From a checkpoint of a small transformer trained on Wikipedia.
Architecture: rotary positions, no biases in attention or MLP, normalized queries and keys, local attention windows, gated attention, hashed n-gram embeddings, an embedding shortcut, skips across layers, capped logits.
Training: 719M tokens, 5724 steps.
Each number is 500 + 40 x the weight over the matrix's rms, rounded and kept within 0 to 999. Layers, rows and columns count from 0. Numbers have three digits each.

# layer 5 MLP up, 896x224, rms 0.152, rows 847-895, columns 168-223
550519501477516497515513512536438474487460456481495518472498513491527419492490493483506431551511481418487513522528549466531430501523544481481473477544450472468459511495
453488474548512512481515486506525506520426578516532508538469455525482453497564534546520494545524483476427508525478520588459491469494541515486582491465491468459525525462
546489520438499469458492551460520477460491497533506461543605501423557592506574396547520501530409576440434539469451484511483498488479566530512419538582454487509591461423
522433524518516541481534460529491548434445402485518551494508485489480498530535473481512543443473445514513448489532489526510459461569507509461467491448469534478508480478
489460423548498516522499446512440487515507528455527497459512566622448574435500535458521424506541591546603502594492479462496525493468490429503451519585447569472430467498
491454517515491459504484489475488496530511492551481494520497519469515540452483527484544536502444498567487508541475496449500544514471512505523499531482548466533497516498
568470502583486490467474469504464496507498539453477429468498481518525529495572506528482508537512510453510461466483577532490485553535449475531410479516585491541472503502
503508490458516531526503528523505500533484510481489495534474526428486495510478486446477550460477506527492529497579548490465508477501462467524443420525496533519505547498
498491393457487497493577492482491498459417520445504546518514499569523490515551455543452489473490487519486541528559513489493480551480592555528549479496508468477456513468
510535532546483499541459540498464474453498524439530507504487495510550518447487529453622481470497485468447566517586441545522472569485509528498511438545496521492446448534
448467548531520511486431442477494503501502475499558527504521534453530553499498543481552579507480521500569461510464559465517547475466451432447519518513523530509467491554
527481440504540527479503527530471428451550468588501532481486497531506468506489466402488557490428534420480551457592502503510509511496529439509502530450510491479490574403
508512522487497504508584452536590488576446508459457479451485485445490502560534537465505451542527485503528456531512457495524430460498492476480497515528530487493494490531
533404444487449496505581503511465548476572468470524460468488537491521518507558466539488471441504416456483437509460478473508567496546494423451540466517469444537513494497
504512512504436599433487574553470488447460511540567476510521431477529622507447491526439526535475602566541434506516496564511528513485556426544509506469450514508519517537
513507497561559562541500480478521430496522482508441622575556458574460441507460502467488462458462517500465535531444610525463488456451478506516488534520474539514510549498
499504511500491536509457473525415502564535490527491523491460481426466491515466520488524425485568479480542513401477552518451494458477498510417460526561523554530520552447
530529428551486493482486431502536509447550552423507514539555522475536523474431434526454506514529501474519539522509480465519463470459502513501532458479504471461574436505
557679569519479489505453441540507429471551467447621487526524496571478509526509431536449430546521448503504456551423535564517550574505598511526490479463494508522505468439
470555431548546491534491520468489502505513510558468507470450460439477521529518488535491473526497569547485530436441526515520525501465520490421511450569499592491533486553
514517592513462525507456577588494507500472559518406522499496465515471458458490533542473509472510493555452470501480579505492500533505534550512426470489439395525415587433
488519485473578549462479544438508448523493456541488507528496561485493565521492549486516466490495470510481518465525530516492479467525528574444498529548460483522491466513
554472462546456541503532525486509565558570492507467530525473454528478539519521517539520441472495483528500495474506492534440506590485491487505482479528518408464461471463
523464634499578508461499509506519478529439536513501547474504498432460561527485403470587445511482480554500550406558483570476417455517467501474534463525537450506478506555
519450544534507450498483527577492486447481511490495515416521422425509492595503479453475575504450548511554563566526541447518447517549470496521457426495431508540420511465
436434560560505476470581536510467466507518461521559490479422497523463514426506516480476495461499443576473572505539495491503425506379499520487485456434498510591438447548
478457532471522503452467533480541541462443510511557560496513469463481472544511540457482548496470546521486518464490483499512508463494537502540500521477548502427493545530
504512499526560441412538498449489500503462499515550498488473474464515515497529529497489483599471539518496489543528473462478526508491515571447469421478494528390560444499
538413607449476486494522520398432426486494488561449527520550503459490475462524533550516526531550516517488536523471523476606461564524481488526527522418491500519441479510
527468496499540509543554495557440470521475477507516476502487470484509502440478481546478539562539496520459552512527503537472533482493527528433521499481527524508484509494
527567552605535454465528456491505538546521510511495469529451426458489504579530431473336539462547439532456522489510535467559499521479493511448487478559574535457413522487
490486469431468494486396546543409474465491495450497502546488506496470495451470510523411447429546495568418495500517489473487551464441522537419505592610472457444484458495
514426506455505552488547501553515531520478513514470527481569459516418525506487484481621413403511453432516523465559542541469473435519500559505546487396476499524504447529
618438585518468472534502451502524506524438540479490479554478565430469576468542493497589459470486546494454471426518528470503544464457527506534468537494443496446439577538
523486526493519516422444492618407562506479498433524459514468459480558426476520553485475512441501591469476448558502521521552499465491496447582502511432502478511478514486
487471493466481499558470487494495526507450442533536478514529471540534533497491478485483505493546475527515447545524473473542501473489525465450560507516514539442464519554
485496452501540496432501503467503463590509462580502478479488474509550453570515540510526507478524458470529453464508454465462523545557486494522487409460533509460502481559
487480489522486527508463502475475510485490516537452478518510502508506485497482505433505464497507484444458491468487517524507513498497479451519471478538522483474451557484
548574484498450490478506532539504486448452454494528540560470493523414540469422488506484492429555543530540537561519490510525610547507607457479454479536448498568521430508
569554491528567526535475425534455446491545454549404497477522438477531473446454500471535543460519454437507484477465535487519532540417530509494529459486560568462506567521
504457423461538386452476442544431434519569515522472518470549486499506500476512538388505532436404480469508550480484530525518492493545463580508498477455565597511489524440
557442487513526534529484495546472453549482521490497501467458497435532509490537486551483560585541487503550487553514446529528509507496525448470425461467532362510491548531
484469544567526534450464606452515531512437565490435536446497559440520552509541486444488507534530501476450554516524555488383570484499436492475475551517433590546514536540
626510573504566458599450507546493477486529505476402429490505509532552513524510488508466573491517487530482427439448452514447470541421499507506506504457488469447499452531
471498435591528509439486503483515507478556485550488498478541549461509507447563541486504478495512523541470556463451544528506500536482477498452500520494494433518467509519
527579499491569499515520530468441422504557505563513502491486468533469592528468442549485505475455450508499530518554538468455473470522469529568486476482493424475457480513
498499465597486467446483455492514444542522487426529570520460514482473450467465437481439519466493483536561506472502455465499557538507494484466529512500546419478510539470
460548518387490504478555516483446530482475517504548501606561587509527487494555590501488490455509458484506473524538476474533509545481501507519513557489461517435418570460
453506472413430547521539498496538484494530494533512491550479486517533526559493513507459521452505500553506524518470457545411511525474484546468492501449497489507531517498
# layer 5 MLP down (transposed), 896x224, rms 0.0533, rows 847-895, columns 168-223
498505519468507599482524471457524515483454542489502486524476507489521489448461469588469528493527509503531505478494486483513505466485509546518540487475501509490528542477
556499521381455517534516485533539587474577509501506522496495495465497522509541504455523448440560476494502505461535470508494480513512513535508546461556495503473551462498
476594501522470482491449518573534517527552474520500425485450466483450465507558448488514511479521509460469628538528539463398377451529475412529538409471454535543473464431
513521496495549510449476607449556518447491539546459500574495519518465524482472491486508512493550447471524475494527460501508519526522483449474456482520583477504483492497
453442550466479534508484440489488464538512504551545540516481463453493507447534446463444569516536531479595451480494540559371512474534539452527407433444504522485533408529
490543513505443594489534478471543494502560483452500485501545531468558528508478524535558497450540513518545522526426456459486525569451540528507561430510429490489434540435
552502517481558455470466536459529511489520583536470437441490442493471551507453501453474447478398535500520437464521436567496492566580498545527505411509479515522482527499
536455508481554511533433486435440482469478466555519501535531514489426465509522476536486503410513507516510473496552456553424488511562544462499476521487463558532524544499
469503591510455557519451451554443514423466557456481532491530485456583608507448446600483496473537503484507482463526520530452450529539502576410493417459563449437464546474
561543563438505447538491512518515476550474582472539507513455392481481513431517469477488470488495464492445515538511421538459490561486488492538515500466537524529565519570
543458556572479442489432465451518479589524475488492516486485567545487611508546558564524531518494556430458526449416436455495515492506499492548573523512488551497519482541
542413478487529546555479485533516537490497455569482487512517416576560481499439474485446532401480531509461505503542531500485506472470510457518522464493471521469488558525
528453523489482504515482527498440537426497521493516556542554527507502546475457481530488476444513517480462504486494547496492505522484488460554523452469492547508549520507
480560452542513464457553436478510500449426487538442498503494450475498469455509522479510560497517505435423451546522522503501514497583497444484549523522472426526482487551
547479502522470492508478516448532438504567465552505500618469511457524541567458540500506444527554528450490526401465468532542527523514512392457530477542501527484485548518
490439495464520485433477432541495538476508498457458447461407520485482462487561457499543525509508482484591453528545475450513553536489533465525546411471530509461502493460
544482533454444541456495409489478489566543476509466514489421510489503503471488463500521497523537501497468568489455510498506514446568495448431446479523510509486485454469
476514411483535532463483442504534554513512488471526495464594491522485503498469523507509513539491521498495494539501482516439492509491517505501436468492576509499406486498
493610549471437505557381478472437499523487538508490490492461443582536493474502459426427528587456501520503513435484467478469503597545429514542496428512467443578570518518
521579548483566425531517551519515506523430450512503429407561513478505480495456530504514500535517515500512544536454543556522515462496535515510516437496509477458460469539
539518545514548579590454580592482477456493555543457489495459467493489488525514536517422549471518544453495547444464530555456428536422478524477578520459526487541514475545
475512482445503523524543464530505489505507489474445497399497441472500438498529474526492480513496510494523588473490539476484514491448478511535507553496492589525466487519
533529500423493555535472526483497424494524508514427545527502486547500528507515557531479416522487485437523475480499447496438513515461542531494501480499520451449500550452
500449567550528483472533560468520448512482538505523449402522438473435543550462443504569553450495481479491537506493471553504492533489498450435518457565501504513491463529
468612549511470478495490588477551454537512503526501539417587510515524508461532496470542512466538472382519498484429499445497543476551512556483493508503448578514538574542
497469477480493437485559507477538486509522452548561469569463467514506514492496550504561523467516441577536471506487509495426473506528514546455515499514578523497490505574
493469525485463479426565486523507495506508517498541423522433491497483501474512570452468489552532535526488492485473485609516479546501486490477491550491505443449483533529
509493499482453534482458529453483457472462514541488495451506522486517513465502485587513495545530583512494492468490473496488462445515512431493589478466467566468446480510
458480479491513470504525538485454429537526493581455486481566501454436500537519493526501527529554514519502500523450510477525511505501505486430522510517472541456483493543
498530523471538483538543459496543506531500447592485407498524476457523529517491477523461489473509538526466566524483461530439543466534511466490545523565466518550522476485
430589488443533523466553498481550492449494471521510526456520400454489503535538450492375507463514426456425393455545576534476465475467570558446461563531505524437428541439
467457514469506558461446472485454475434510568517526502480551513446508520431497464457539434536440490547538528553509499472557509514530524444450486498581531505466480522460
502471496530501507440497558459468540498522506542529549550427488468524508475544473524411500541584489490491467526515525488469514511521489529519513542452594539511477428525
511505589530446495527504470549502449423483542490514529548483500469503508467501517511557503487582594539473464487561499541558545471499454583509533523498500519482549462504
517481456500536497426489510562534528518514521474518480501557444570498496460566555416474465466486531474509486511455551499590459484518523444547462479471450517514546480420
468419453476524487526534486508512542524495540519537468468491558492546536421561535523468487461531526472533582501544530436436546521474456443521485584464469508525455399497
549532466571549555562421490496488492514445513495519521552525483516558418554509516463570486505504512448529457484481517493500525476476514524468479426509540457507550468546
489490510453518521481515489514496519523509516467494500468473504512496502464549543563479564482465537534574497541516505503500541459546500496493531499441476524560506459529
455486554503480527503584564485563568488538473534550557477479464515471464442453484523496526448472507561500597604536503505565571550556448511477547495508553535578502479430
477513552517445598538488547508508536482496509464477505590533458440549554519486408449459550495521549465541488459537472522470487509469532543407432438478519493484475575466
526471452442449448549539449470432465463527573521588538530471467432516455388515532567551504479453519490476570521564557408461495454524452549494521524464530406504506499506
490423601544622480552551540497503420532536556526532493520544465502417615506572541490513607444457471483450489503474566515497431512490490483501533478521534456537532459490
536524502572460416509547470440476584517474570467542527548461516490475483506536512494527498544504537514507487483484483516467472477480520477466563453522488528480555523479
446474561470506513588479511541462510421459563455487465565562466436477513543556489395541459528577485495522442431497438415485454490528498479477473513488512566535419515511
537508485446554526491551482469533548482480558510481468548497484537501456528519476483550542473499514522515507489536493455496485476554538532493503487493470526488508483484
476414544539447456477469506484573478511558470553491478442511498514461538458439510522464537516449491471503502474460536444519516403480482503543525515459436541516504543505
548499493485431528513537491536456499547486478442449512493545495521580400572519488558472564538542508461561508417472493556532438536495480516557568460411516525508555493522
484559514445534550589424481534498631491533484481503500482542506491531476477508566542494473508525483504511475459494457479452471497499496512523521542459424483539509534484
458494529567477528508461454519494565440491526506444546522562490474465496454563455550505456533504534566502514543514470490526520540486506481524542496547515462463451473426